config = dict(
    num_attention_heads=8,
    bias='none',
    tie_word_embeddings=False,
    init_std_o=0.0,
    optimizer='muon_variant',
    lr_mult_o=4.0,
    lr_mult_down=0.7,
    train_tokens=798000000,
)
Each number is 128 + 24 x the weight over its row's rms, rounded and kept within 0 to 255. Layers, rows and columns count from 0. Numbers have three digits each. The size before them is the row's rms in percent of the matrix's.

# down: layer 6 MLP down (transposed), 1280x256, rms 0.0321, rows 801-900, columns 192-255
# up: layer 6 MLP up, 1280x256, rms 0.238, rows 802-901, columns 192-255
down801 108:112148089150157115145139159134089129157153128145127124112108100177119124132088128120115148124083110123104122134128152155082149135126129134117129095111165112115110093139116120125093179121175116
up802 099:119123120175091134089123119123144120126084114133126105125093118123174147131117105115117150113097147092125119132151078140127121145161173094103126117146132153136142141111172074154131129129128169
down802 101:125164124123150106120099126134126138131153133137165143131166147148101124131132106116126123118129115133128157117120161145108082110115100113106129113120115135113139172134113080155104134101127112
up803 105:142113179127128110147131147078115095129114122100148115125116143139166122097107120083122151135098131097183077116137110122126147154114156149129097167121122152103133087113110126092145110108156095
down803 104:099091165149112095065146148137199143085099145152095165100172113092108127110135104109161138136134127145092161097101072120145111096112162093155127143139135129125112145136151149126145156139103110
up804 106:148124106111129087135130123121089134144130121130148111104124146128116156145111108110118150141160128161130117113188115159172154169144135110085139117137141101081129107142128159105083107134071139
down804 107:152124105085161082181119130123057145169130135141131117097180141096169121135121115158162113148138139106128159154141106137167148165074114128114118129137130155142163128112115164143112104172135129
up805 099:148128171146156092152138102108179162159110088123141165175116074086131129136107092151108148087136161111138146125130103114086136150131110155107110148121118080121144128162111087136133093109078138
down805 103:150102079133109136136112164161097135106140100098180123154093123111140152151122109131106113122105133154122124154160111143106137177164167144105141155117158107144111175090132126169116079123139146
up806 101:145151133151119134118140137081122107120148102100099109163110143124125111105086105122112102141144194112120130101128150114165067148082126122141145107103117163129108125126112138165132124109142146
down806 102:139160104137144139146120122158084139179110144114129175082149074159134118135117104123100117087108156098121111146135141118093123144162126149138120119121130157100159120151173128085132132099090109
up807 094:141120160160177142117123108129137166160128123121150126140179147131129129090073129110105114121136092138089128152121112135055162138122099116158107119154140123109123105105142126082135144125176094
down807 096:162154150131142109155095154125154082155133089064121105155131158090133122111106146128151116103131167102097119094183136103150080121107125163124116129134109172184115140093128117155141139120137146
up808 098:072105145123136098169172145120128136084097117178118072107117151142124124153102131137113116153102091166118131141118074149127149079147132147139139124142126150159137149186118117130086072151129115
down808 099:112137120115134145151150122171062147070152103157126169116139148163111133091088136094137134101079090140145108144177113150116126102116161199166119135132076124109154103127122135151113096171151086
up809 097:098127175148133093116133146123134150119080138102072108154170121114098183097116100137099134137142114154153158150127101128170127110134133128094165140129148147131079085180136109120109120115163100
down809 094:120153070101070144114158087159135151170148138092154135121157132153147133142167111150118121102134117149132102108089148142110118135160143146114108154126129070150129107105120121105075168102098125
up810 097:112149092132153119121121075171157128120102081125125128096176138130138154108118148134152160094075121113148123110141123142161108116087114172169151198146083148150140121115149114092167147139124079
down810 098:120098104167151165125128112065107178102156152152114129099140137116108161122120106099150124110166139145135143137141103117164147160134136133123180088100072145122121124110137112101111128151126135
up811 095:112129113080166082148115149095136107165169167132154107164131167139129132098097104097124094165112127139129166133120185120142107121131075139119152137099107096155115137120090107128146132136145115
down811 101:133104101138186169147138133118132157114176110138098157118160137132148160169130133170164125179134138096139142149185170127123112107142171127099137161138143121123088174070132121117130127126127121
up812 099:130100127134128103116144180142185091121142135083104121139071115134126170117142152110150114125098133108091150124103113104120124153166125143152144133135131134157114134160144198119134101174135157
down812 098:133126124105141144117119125140097128100132140101104095105158166126125133100132124077138133120134114089110121137101136133138127134114125124148129123164131090128149148107094152104095165149120115
up813 103:176116137137111091130134112160136126119087080091095118117166123110128148177127141111153145120103136087085121113083147133123146161098124150120138132083125109136096096132157146092127095127124051
down813 102:157101115143149145129125145161143124084093139103113164153185116164109138184119168170113137120117157135116117121114115105114099153081118132156152112116116156133163093094149152141147118140101129
up814 106:144120110150145140098141116139116116139103086115131125140156096100158130111109112161183129142158144147114089144079162107155133113134133125097153139067104149141098122069116118134148125182117097
down814 099:119141131138092126129106141139112108092101053080161138174179098110134126126101166092137119129171131157159126134118143149130158113104093117134154123122126114142126147134103111103132147110135161
up815 113:158103082166121140144114110117100131094094126087112102108145122131108120154105128120136114120157111133109147143135153123119074127093116116116180139131111147162114096110152175129088142139131092
down815 105:133101101121141126126163156160141126096108122147124157118089156126116129158134145098135158148068110160152141155108145109116141137132128097109152133181089094154113138087066096126118096142132098
up816 101:132111170133122127079082155108136116117060147098141123162125149127118131145113191169135131142135078140145105145129108132144142138164086146135097147124125102154147116115122118151102148135140128
down816 104:111128135127140145131091151165120165099162113148114144122156111119113112166072165139129154133105144155147125158115145134153125135082129133163139110166137106132138100187114131137082161156165127
up817 101:105182107179147102146140132132106123113128112098152116146141108172143099118086101116140203146120126147117106167131132144167123134113093127109132155100161137134126146144132142152080138094128113
down817 101:187121145145096099176109107122104139095187124134105157145139093138131119116145111173098135153159129159127136146130147187157119175147124122099102124093140140115120120122174126109110114170104133
up818 105:144154153117133159128153109159129143107128119140151156097186064131089181148105130086131118116173147118125086176143148105157104116101084156150170106130119123138107140155136136126131127112114100
down818 102:137115137131124098152108123164122121146098131134160141079123099099151177170113139153132143112136141142157102151121051215105159112142094165107121114139133126116107087114125130116135145140103165
up819 101:167120131169157148138162143146120111130089099171129119110125158102158122153115116113120167128153137086121151133164124190158096124122120157157134152141159164118153141166107141133119154123178129
down819 098:140108134151152135146134099172100133138099102148124098090109101138177076169092105149126138066159133116075119171154128172139104087112102102149149124120140125139138136103128136118127119148168117
up820 097:111131116108172135153107089122120108166124150135150083181109108102122099122137136141137118136137128121105149097132140150134116106163136114123095160141100133106081123120105123174157145149155155
down820 097:115191121134121136074126117112117104136117104141125132116132111100163147124151143146092142109117134122132069178144118140121149127130165165114119152120133085170138119175107107109100112118160176
up821 097:141152082122130131133144089114130154148123114144110114161119112138152107098143158140106146146153098107168139170128125124151124100129164152157143134144079148121157112120148137133122115124112132
down821 093:127132151121106121110137134096124140144107147183139088159147161148093122164154136133167132131106145144137114119149150126118185100127140090134110097074082120161146142129140109180116172123120152
up822 104:138125100158139141118108106097095144141080141142103134102135143130119112123160138151131125125153081102151089121134101110093124095140110083117123128126102106143093153138133114153112142174119106
down822 103:120142167152096138155135135102093100102156192129141136127110114107101104133118140091125122142142166105116148143101128150109102102113137102049092130131136128107154109099141160114093084092153104
up823 099:139147127139127114148138109111101176135161144123098093179130112135126117092121098139101165112133135153121164130138117134109129132138082097118136087161127096121127109145112110151110193123138151
down823 102:112089096117112063127110135128114190138135131117129114131095114144121088128158119103078119069126150114124170142127113092138125103185180144112163111096124088131149138123124116116132101116127141
up824 094:157167120145151135130135155097102160135137139125164095140166159129126114113099150129161176136141115167135111140077152119122114174159088108141137137153159112156132162159141125112100174118080153
down824 093:150101141105075136134129126121082096123109143139133128114101120125098117130172094149087116115153138107165106124145136135128106150164100139175135108108145123154140138131094102104183061145150146
up825 097:093141190143131113091130170174129106117088095091138133103146168145128087112105169108108143111149144139166137106154104111124109151137170106107155169121137094089125130156109105151130167144106111
down825 102:172145119129104119120139137109183108150110149124142160133125102132102117134185174183123118129088135142139113151148094132125099117134123164090129090133165119124114162138170107111103140123088139
up826 099:085136131152104116108163151048121115102147125113108148154135132145141140137137127154095123129118125146166081152134133100144130119142162170148138108131114117082139121112125144162108131131131119
down826 101:136143155100106096126087101076081109167107122148145090112083116118128180125142122154171133131128170123122114136131112140152163143096149172124152110145167123120169175095138136162133121160136099
up827 103:149113160138124137152125141138125101120092125101131143116111099124143128121118122078147103069089131133137078160120098127159113142150138140095112151136098118163059092145126096154163157125138130
down827 100:110088127107115123151142090126146139102156127128169121139168140058130140138157103122127150107149142138156108114112099146129119126137116119102150120106104172120169134135152141095110147166139113
up828 097:162126137117108111112157127175135121164113140148138135090103138093091122110111134147120153100125127095136141149162126075116137135109115144124144121139149178111104116157141149107111107127070139
down828 101:170124138142141136122121103165110163088163152089104108110110117133084104128150112132075098152137098053134111114171081082167121098130134135101140149120139089148157162167135123154068124100130120
up829 104:154144128118097125134150125166129093141173084119184164111121133119158143095094179098159138126129142110105116151127146104130139131110135160141093167122134150152099121150133151141143127105118154
down829 103:151163147122132100087130142122097190088105096107113121162134103136117127087090113097178132124062123151142165110139122143108128126146119158104121082090162143147137114105159126135161149093141126
up830 105:103115117123100151138161146150124173128106087123122167125116175084112138139095131137118091125108140091125146147114141144159092128101124116158129089115131120116127113139111120184137104123127153
down830 103:129154185101115119137115136128144112130122100139116105150096173157134092143111154127123147143139129116096150085151136156113107120120087151138146118144121157127118131102100132126158154099131143
up831 101:107116119120139095106182113117137139167135109115077160154113123136109133112171113143100086119124116148109145126115120152140175130132134137143158122156130115162140120123084099131117112116126133
down831 101:120111081132130123175153113121139098128151155125118168137101124116112113146104116167102113122156133196096130113164093153083148143084119155159092140113098114139110117180119153134156114123088084
up832 103:105126176152109128118170141113194111138147116137133124079136120134075134105132148137096133140119136101107132115125143133067145130112117081118145139121116115121185106157179151127132135133110113
down832 106:154131150146139146130125141089122112059076132143141149139108147105148136157122196127121140146124169114130138160070159127170137125152148119114094184139149106175165133127116119128154105124165121
up833 108:105098096162129119111171135108144157113103130111157147157143099114127129077115144140143148147115114130106128145124173130116134146115150180177126103134104105142149082147163121136142119158112112
down833 104:145138124143118102099136128093125143108125145124141118111105176097150126153151147156126124088118141116130146143146107161146170112153166112121135154160120152137117147153062115147146104112145137
up834 095:164084109115109132127140089118127103129129157134140111161126125145128119129129150096124098116114130137125189086133090105141113131114109104121127142145117148096130111104152133121151161125123084
down834 096:159144049107111124159119106118135134158181157159131132170109120131133155091142133107120091081139146131107128157119130108123118110142136132153141121117100136097143156115154165116131095161110119
up835 092:112132129175137134101125104125134105124169126107104129096159110126127148117130138107155118137118179074083104114124111157139129130177145138146162147163161120112136108134170119118144147131087157
down835 094:144104105108115101122116095136131139111116134139162129156157138110156109131107130090124081116133134130137186147167125117134125114136131146175091094110143136154074156135091144117142120084097094
up836 099:089136151106110132142084166128132137084142128079115139149101125095142128107110103091106093148171123111147147099123117141140137077118123097146156108090142115130115096155113126111117133160144163
down836 104:078122139128123111163143127070106128125155135095191146080142129160105147119164105122103120116141120113075120104148145132101092122152137118144111095171117120157146132065106091135103132108120111
up837 102:123112122116148107129149130150121118092118131149100099151104117114143107157123135122143158072132128145103164082058135121122158125117129136086125122090103195097142132145124132149140141127107150
down837 101:159126089150123109118129102110141146117173118144150119149140139156144124146134146104165108126145110136109125160104150154109141113106159158101110086121114160064114116144135096098172103148125120
up838 097:095109151137082178141101125142092064165125124122086138167111091112110112105131116133135112109158121122122126148152093092147137137117164133121187136142144129096147114116122119130179108140130100
down838 096:140152095092143151095132127116109139107084130139148123098157105155106105122149132104126088136141131129132162126115105175116127144110090161190129122113109138096098145104114125146090109131102132
up839 104:152101063165097122096123098113072127119106128094137109149161088135125157155107124112145126163157153128072107178109156148140158156117139136149128119060128119135149133165101104186132163119112101
down839 099:126132124112137099134108130155140174110111128126139141116121102167117090143140080113137139153097135130137132109105150092125115153113143143105103119147095115132136110173099099172158135144101148
up840 106:137105121140134134135150102156126104121140148095159097133161121108126171113104103144166157106145111088153110121145138124096167146155102128144110102098108128147139114157098145128153164160125142
down840 106:153114186130129155143132128205131118116174135141125142162137183141108122160147146121160130107095141129098129115130076124091116121090135127128117105129109163131089101122152121135103141152126134
up841 102:111114119133124121102099107102103142081117094134099119124157169196133092154127141150139103126088152135155132080089131143132163142138108114136077107147121150144120107109116162158119111135158147
down841 102:144111093106143095080148137098122162170149127143114140086128158135145131129137168115145151096129133130115143075133135144156083060110124139102117106087105083175140150104111175103159162165153136
up842 101:145122113110092137137088122080083115122132142141150172136105131174133127147130137138133126088151124154154127129146145124130111141155122103101163180128121136102141117125143145165140123142120107
down842 101:113120148168108139151162132168120132103154141151107076163152156119082103099153129179148133127124145130105135142090143159135124117079131141147130101102153099115158118123125113115128161135139120
up843 096:147152126081145110094107177167142141114120160106147179094154138131128134131077165137132125142139084096132128104079115143133147153104141149120129106112089166137102115137136127114122088181174118
down843 098:163115152144124175163116127139125104162112154124162113104094111126150178121118122181157100100120150113123113110095126122140162129111130135109151125125108162068147108120127108151153123114180125
up844 103:108125125125103130126113168135120136125157121107112157152120145164082138110104118085136154092160139136177134116148068126123091134097165131158109118103132123110139139189123143108133103121133144
down844 101:170111117114165100132109141083167075121120075133136145122147175100184146087096125153156125130087158111132123130117129153111095124117152123069157147144135131136081106162098124102118109131118133
up845 104:112074142119100121144121143133103152093137124099125138113151119123145114129147102110136113105113137145145126132121146113153173054121154116140128095098097129178125116131125122087091137128161111
down845 103:096138117132150167119164095105098105129105161105180123143105104109103125135146154126113147134126189156117111150156126103113136149102144148178075097120108136155175127101118138097122154118158127
up846 098:137137147155167137099151103129167131118124130122159141175098100092138125135141147083132137162116123107155145121127092142165168131148125152127094125097155112096114096139145182107133123141155112
down846 098:103173145142133133166097162129143142126095147113135106129090103135117113134110170146150127148123184125120114125096158141140129083122156146161085143159135139118146086132152137140111118169090129
up847 103:126170103109115139113122156139120107138115147148169139097119123137114139140099139100138151109185099161115114175123099106112119120154095184134129158138115119121153106156133133115145152153143140
down847 099:097154128149146153100107142135107101181108134113149153107121104118110128164130152121141119149172098143159130188132157110144051132117107136110133143131132101145115140104146145159126142127132126
up848 105:076161138140131138095146109125175149117123137115139168103114110120133147085139173103158129120125115175160126117134119118158124130128139118095136123110085143134142115123138103131135167130127114
down848 102:107104145105112147107136029125154143119136180108137156138123145100130114093137131118158140130161108137166098136142104131154165144121139147156102100122068117165156128140153175136125121098152135
up849 091:166133131116127133072119140131136122085105111111131102122106131099150142142153117132117116129106123128136166112095078112154181147176113090144108140173086153103100071112104134120170067134156097
down849 093:125140137134124176173178103143147131137142165126137123152104149126150110097123123117155136150143134126119154179140123118161113101113158147117114083094157069116172141139109153141106109095135119
up850 100:119121084086087129094155120139118102100141133082106128111085130140166176138146131093119126187108136106137128102168150091118127117115139088128123131136122132169175105115134125157117116178131142
down850 098:115121108110123145124101115126119135151123130111129176081124143109150096109153152118104135146128115177114127111140153156149141165113090164150091131141156162102136135122133177140122135090112124
up851 101:120133144134113127122130127156146132159111132133109163079151110135132126108108128110107092086120134128090156106108079148131114089095149130132074136136092167110130137156129109153104093119104156
down851 099:148131135129171093157147093132144136131178138132139098105105161119116108158097163122131121134130173124095125087136127123148167112110125129100095129083181131149127116129128106138132128124116088
up852 104:137130109141138143112183137194152104121081131109118133084169119113154152127116090105090102135115109128149132122121153126125180090147132170079133126105111146112137146133147140147123090117137144
down852 102:128134133128135137142140091169117120146126132104104154091129141112147110150156113165159130104113110134118128087135144107142129100112149103105133128125108078169107092112152079101073120135125138
up853 081:108118154129129142122166138208127058131139108117138113135131102145147098110103111134159106115127109076114119131128153177111107124108144144151115110164115098146117113120148121118190171093143126
down853 086:107135143151160083171143090120091156124094133120136093129113126107129159149096137126137143182106159130142172097107142087124118110162124137076103149117152110142129175149122090150113113099116153
up854 095:098130171117115146129138162143158117120067120129139139143137135165130130115114152147110139098132094096118139130094135080127121138169122114112071157133137158119151121133154117131159165130176112
down854 097:096112148114073144122126168124137129136147084139116133147153136100178144175134160123118075130113126109126084101145103134115140113105104170119179140147131111165116084154121128166110087161137094
up855 099:084135165131104125089124187128114110137101135113118121126094106129139143147118142113143068067124155147097136104121108171076154168115130139152102166103112142119151121151158098131130085115151109
down855 101:141170131153175109155151109108130138115106115094161139120176144175099132164147153117146109129102098143112157121120128146126156120073148112106107138100132147108163157161117053167105129131072172
up856 109:096116125116116128102172156101122138119132076132109125151116131124154143149126146093141140110120129145135119139100084113112129172133136126144136121129136147113125143099096160153145212146130139
down856 106:120139143148126134128100103131120122115201151139141115147141125104118104118137112166102117149132160132168128138134153140115134051158123121137192119121168146126132145114146111140162076103154132
up857 096:150092120146116103130140107151130124126157102138129132071095111096161112134112149116121138136101122113116163197124125156144111145137112092169141151142132144103119151133160126129135140096118079
down857 097:117123145125134133114123119149081160151121160119078150144084133172122173161132096118155077106140142155084100128154120131112140127149092152123133093108161148103164102140095157136133137136107142
up858 098:137123104146135127135087143128130095124115156124116139121076123110085102149153118115137139138131107129111117134167159139088122066121106172104153104128163139115161135099152108184094139151131120
down858 100:134134088102088102115155123115118134116104136139122125097147173130122125132128118122158151120089141113131109117061165106121142124166115137095149107134128094139174151128151167066194122096157135
up859 102:133146125116116107117120125113098141126102127096170129114127142132168126111134140082172134140142136097122142097115149114110148115116168099154159102141125155163155114062122112087081132139088149
down859 102:107134175125145144116124104146139133137178139129115179090137127109100151104126129153111113156155105115129150153155117090103141150136153171141131110101127128141127125135117094122113105123137112
up860 102:180138077091128152098123104124116147107117115127193133136182117113143124126100095109141103118139144105156120105134129117102141140161170134110102131110134122110109119146127085166123133145121128
down860 101:108068123104114102099156136128129130123101120111104170179148071113149118096130122108123161080136129152131147134117149146174112108086169146133128100109125101158122116137085135115136100140136138
up861 093:130092137169126116160152124132147109129151142097147105121149131100126130127108115145110115098121140161117137118115136141150153135090156105150097119137161145105084109150092143146139153096073175
down861 095:138141168126153133103143156113093130124107156131132125120135118143093085160182130129148146114117126117128140145137101087129122114137121150107114121120125146161120164132122099127097107102133133
up862 102:138118134087130144119106156105080092147127110150117164154130125152137174131117122116100118126166105115114125095125128137123151118119135157104108153136091119085143111100118132076148090114110120
down862 101:105076103163122108092128183117147123120125136145146101111142142144153127108159099086108114120147127144147118108135097088149140133163142102150097125155116104113119132109115139142128103106142188
up863 110:117104098138116122144116148116113105115116133131139142121128128072114126090167168135137041158108092145106112081138138126132138100139112117123156095163103103171127123097131105169133156116174149
down863 103:122100121122156163149157100121121115107124142118142146106120153103145107070141195112158137092118135113140156120153112165130153154103111169131110160107128117127138103142113129156187156110133134
up864 098:118090112116157190121118128116114095126154144127142158153097100096099155178140126100114097113118124121114151125182129114133122077127172136153086113164114132099092118165121121129155139154132119
down864 096:104101120102162156182163130128093142140115162073151121128109115117116128141081133167132159177154098136128106108132127124152135152131113158145122128111137148096168133111147126178120144070154081
up865 097:131136132174160131119100147113125089117154113158186113134159210151144140141096119177168176163145126080142116128171116093135110136108135090117166130146144080127091120127125099130130168150138113
down865 101:159097152120141129124144128154141192147091162148103149128093139139142133128093150138093117146139117114156118143150106164146160155142131156127104130032071170131098144134115168120170144190115161
up866 102:137167147132178101144114093151097157142118090115149130120128148149121121118155162111144150113098152145139110123123150069107095134152134087133144115142116134136103127165131135089133095163139132
down866 102:136144135097110156087096126162130142089140156157116112123123133144137098096140143164130126122129113107100150108088091137151155154101129127155114145093131141136121093087114123128134165105118128
up867 092:116112098101120123145128150103117104104108116136119093161113136085125120118114167133150135113100134137112120128116157137102167104099125141165089134147147185112120097131111139106131137145109115
down867 095:119145137125119129120145132164116102118151094145079141165126116114118129115143087161131109121127145156105126177121110133105095116149147155140095121135122185163122119152108092088128149116153134
up868 086:182138161119132141142162113098110149108156126127116108134152147092148089091134131162106146121134080158064119142100115131100104108156131146115098118134106154096127098107154121110145173121119101
down868 095:116144124160127103129099121131131126145132127169170134124159144128165168134111080091142090137117148085171129151142126129139117117083165089154109153101112156105137141101153108131131106093120090
up869 097:139122125142144124108119158135159096155170147114152134147132127114104149154078100135090127105099122133129141139121139154124123155119088145053139154149130113086142129090136121140108125164126126
down869 102:150147112142126157106089137139148166135121120132155121137138147117121132145140115119089074102169152122125126133163162124118108164125060164096123116183092146129101160090173094143126134125142142
up870 096:097120137122102118147124114148134150126093183166096094168084159134154064134123095140081113133121158169158121172105106140093138161127104134100146122096113121104124115131120077153100148189132130
down870 101:077158105163102128116160137128141174120141128135138134097117107078120146143144082127111095123110171123120150148184133106138092158166144123135094106122141081136163156090127133133185139112148158
up871 097:159144139080091115139105094137089205164145097102163130158160121111127127163156146128152109080143113089130154143129159150114102125120183145118116126124171090142148177135120133129144122137144122
down871 098:121110114104083111105175103150109141152133136151106111139119140109123146127113108147113106158147143107115097078132120104123152133108145131158116097135150135148150156123103159069122144172127129
up872 099:116127087113147111126103092194115120121143112152139142095151108124101116089136134180154125081133130112130154086099182093170127113104115155071135168147160120101140089141143166116132117126124100
down872 090:106142142123137110121128135103151178090141116146175137144109084151138134136120138158094129145140149129073109105160099146145132109186144127151159079125146156100148170114133137163132107138141116
up873 087:094120147107115131156124143160145151072120156161141137132160105159098141131155124170106112178145101148140124118085131171126117118111142126116151116146117112077147151114133105184138176117159173
down873 090:160153155128160099117128151118123127133145109118144132128119129070158119096090151142147138110084149081099117142159092169120139126106134128149183119117136140164125142118125117106139092126126119
up874 100:078103114084110093100183135130150129108178130137097131139110141147122146126122156107117170064167115147130137166073110153085108124161122139143095110151104141150108116157178182138135121117102132
down874 103:089092162154131129157130147156097156175129125155135113163159164137116112105112135112135098123114114114117104118101148106120178104142087129136114113148110142123107147109115164111119106094141133
up875 094:100148144109147162114156141135109092106149142115130085105124128129139114160163157116117142125161111077127134122127121149121130167092161154109137147117142120123122120183133124145118161107135155
down875 099:082186125126115132080126105137147125159100127103164149099155126173160173139148170140138119139097131159091120149153115116124135124155161102108159124072162106157164118102102117132082127130147147
up876 096:154096115105132116119126074141104150157149120097123085187112165139143109138139099124125099116127138164113138133093174111085119163147152083119110148147155111158121159182086131125188098157148143
down876 098:139124168130115106175103123128160155090179124160151135094113118162135131137148118152132124112109114141118167133100134116076110167170155146093158149127101123117127134136111140123169107122121145
up877 102:142163143118104168077143136125151122125120119145141093151119154162114131052132126119148144143163122141127140098131137132129172133163116161136117139132116179129124128168112108119105120129155156
down877 098:155140096153125114149127116126132131115114144161151118123104118131100139154125121143130115133103097114090108135086118149116124123097111120110075112062111147149121142152145090131150118117102118
up878 101:179111147104135112126127122088135127147120159140147111117121163150107137106124074123149141109088149104134130065144145115134160124115153156111128103120150158124126098133142105119105143106062101
down878 099:130127136123122087103139113118134132155172108113138113108102124096128141117132086096141099148135150098147078088158109132071114159162186149165134131120156159089130157070107148140104108134143130
up879 092:144123144087147114125140150106173135115140134104095121180100109151165139132107109072132157149138131129128174136095169112128141124097116154130155118121122073119130099115166159104114109117124178
down879 091:115177102142135109129116118160148137142072111109111148115103126106152080133091162204112072125122162110125103133133124133141120141108145121148111131119093125133124167085120109138135167162128121
up880 097:128109126128088142142153145167158124123124104163116082142130114126144161097099139125132104118137148159130124100113158142151130158158105109141128149102143072134141099144122148174114188145127133
down880 098:150161129086151093093094082137158122114169136155126142127129126091141147090156127143170094073125140137109104132092147180095099136106112185133113106106144156161083158137134119118149118170126117
up881 099:140129146100121172153144115120112099145136145193133122122142168147156123115088119105105118108135103130160111153071153158159139139108112120149126164126089129134133131070118113147093139140127165
down881 103:132112142119096135162121101134091137118151144186116150132123128145093140101134137150163122115175150125121143100112091121132154139138098113115139157117159135132109145119132109130138115130134121
up882 100:185154149133127117114110125116181137124184136174134102145164102145107151116166117112109086121122106134148147129133145164092165138116072111124131112111109126150122144095130110170119107169111152
down882 104:105111144118140096124098114112141146132146159111105126086106160126122128147140153135117098176125124129085171178123162133133063072088129124164155124174160128113105105125159152139129069111123137
up883 101:182109154118123123106136105145120115136140123152129086127085141127115184116146138109110096116116137127119108130180157133065152119125124143127144088144097117171117108198157087110133105124161116
down883 098:152114161135160096142117145108109111099165119122132106148095156130132132126147151168120118124148093138128132115178156143081109122125132114129130127136139120121082180157133091151169088127129161
up884 099:133097138086127138146122135164132089120132098156060118079118158119128125152142098094096118121135143109146113125161102084126114109123129164175125121086082141155111151128156161153146165104109150
down884 102:141166161129163123168097094133108131114143127111138132085179158060102116130159134104143124107167148096089153116139124125142143142147113130152124152146117123159129145148133129157113128110147169
up885 092:152111163123155094096137144151146130126144150158130082134165140119184128122083115144134141128130114144098129135125080083145147101145113099136134178167136128144123133111150128111139136154130161
down885 097:116135125125186126121142117134128113115143135133148129124081132114096111172090126138137150124106118140144076147187122064103083102111156095137127133145106112179115147142151132106157113108136106
up886 097:133127145136126108107126101131105175119176132133096116126125120133122134178154103119150138140126128123150123131124157130113092101120126164148149187156118111114122145140154128110108101128208123
down886 091:092116106106133136112113135123095123139145096133144149158114097108128136111163140170107108117153152136120085136168087107153109122103178148149120081111151158137102108125176149112168093133153154
up887 096:128088154107064124134145126150138125090075123128161091134115168110128144115085103095125128150109111132133096140114117087169119124097155099115122120138152138098159172142105151139129157084109124
down887 099:124158198130154137138133151147117101126159152136118137129075137113122113138151133187102097143147171140136152135152128158089132154117087102122124144116089134130061123107134152131149083176141114
up888 104:128144099078127101114125102160136137088143072100140118108071120144128154102141098099121131086120100082113126146098113169123168139150112144139145149119141104144116096118142135129122150137140152
down888 102:127133131173136139089132139183147123116120111137142168130122145145132117110093143127092093105087131126123134158116099124113131130108130112116127099125095149154118135143118078134110122128102160
up889 102:115126148120146158109118144110144122147110110099100132185140148123161136128091107127081147116136144128167129151116079124064134155137112116145120133120122144135124135134128114148107113098125141
down889 099:083137140168072086146077132144111110165112129127093161087103116148127122110168108118119108114068133105173134117114112109100111116144144115106154132134147116130141125141150113109155100139122126
up890 102:111106127069129151138136126143115124113132122112130141097105157144138160084109167127117097096136134123105077128132156148109142147170132124151113096096116099114121107112125105121161111148146141
down890 100:126119111136090136098106102153131129150111095151161118133149085139138132165127144118183126097147127141184116110106122123152121125143111113157110164107124120128122089103129114156125143143129172
up891 092:145129144110173166130093169140144103111091157117129155122148113161143138156147140131073121125080142136147136124132160145103120109124114136162130143140110101131118135129127180142127091161132150
down891 096:117080137113146127130130115187141145164146126123092128137129106140160132155129108135145137124125092088116105132058123115177164126126141163090123150108109145119144169072159142145115153125152144
up892 098:150125149146141160099122125178095108130158146110081107158127115110106118117152154112119131144146113139136091138134138144124114141137091143133123138118130109151156152105119113112138156150110096
down892 101:113153175175168078097131080144127115124108163124088152112089069132111177106110132119128174130092168108080140152150161101123187123113148157082088100114107130126126150092134134125111149086130140
up893 106:163115119132117146116136124126143092124121105142157177131143147121144158120148090101137106166137095107102150113150199145145136128105086124119147149102135094159124122164192170103128107065154144
down893 102:125104114128087098123095114144158133080113144169171117144135148152128178167131141079117163175154137134128159132201151119125127180121079083089118168149159089124119145147116152120112175110136123
up894 098:134122154087157123137140137109135147117113095105119143116142118146149135099143102101120108126084130122117132148134131076089183162136138131108125159114093088125143112136081157089142121087151140
down894 098:133132099098150102155120121162146124096144120107125141131108148190094130131139087124125111105151125111142106157128134109134110131105104112114085143092145108080138149132131095124121106134107119
up895 088:124113167134092124128133163129093136158148152128164130082101099113092138156129108123145137096133111136103123117132130124132125132108156117102141093096142124118172108127112044168094086141116126
down895 099:156121075139146153136140097128199132131130107141136126192158139146150103127154148166103109179132142157125126128157118134151116112155101109168093144168132141112101137123176153131165169107143089
up896 097:124089120154126093126171112147152150132100119090113142112111101148136139158137141119101151143119124167130134081144146150144160090125112108083129101140126118088174116087137148113125107098109115
down896 102:110136133121104119146130085111181130093146149136124129141124127097105146095151114164106123144141130126126159147135164151120106126114174143105169141074133104146204087076120103106116153126099131
up897 102:133132088149162119140140108136151140108130131101113089109108119119143136134112129131101115146122160107112123112137135095122165112115149111152092167162116099138152096122108156146138133112128119
down897 099:099130148135096110140102110121166103168173088116111142071133151105142138074129146157101147154140128176091138123129137166098152144135116084142108103085083164109106158132156128116095137158124083
up898 100:118086140119114146101144147121137148144125119173131115117134129118152130124123132118104099168147137092098105144096115123097132182157158124152128132108121090135188136137118118142104169128128112
down898 097:121142201113110098114092169128153135148125126126148134131097092153155127100103149097159122118175122106106133106146137123148133127141136146118139144136183140111124153135151187141072142095152089
up899 095:148127109129129116090100049128171123105098108113101134085118164140091142138119105153107131137140106112127145109072153138124136166108133150071105150141134158124136123093142116105112099128087139
down899 100:122156138122094172134139151141158167139150122117126138090130131135114106111099124126151136208126153122141127122107169115108124125142145131110134168099098070137091124134104152137101111105156135
up900 091:149110132119131087159134118140138148098131132112072111127104120143137134100148137101146120121122115113145103136155137111102137105126126113144119120093144104114093144141128081109127150150153120
down900 095:128149103093137122147109126103115141128129113130143135144122121112121148089125113151090155167123149096086127121116107180151106078131108138123119132091103155124109110164107131121173127095095159
up901 095:105091132146141161147132115104116151111090126107129104120102096166138138156156158121129170079124137102164133122123110145115148100101153148155127083120117108118099146117087120142118121131140131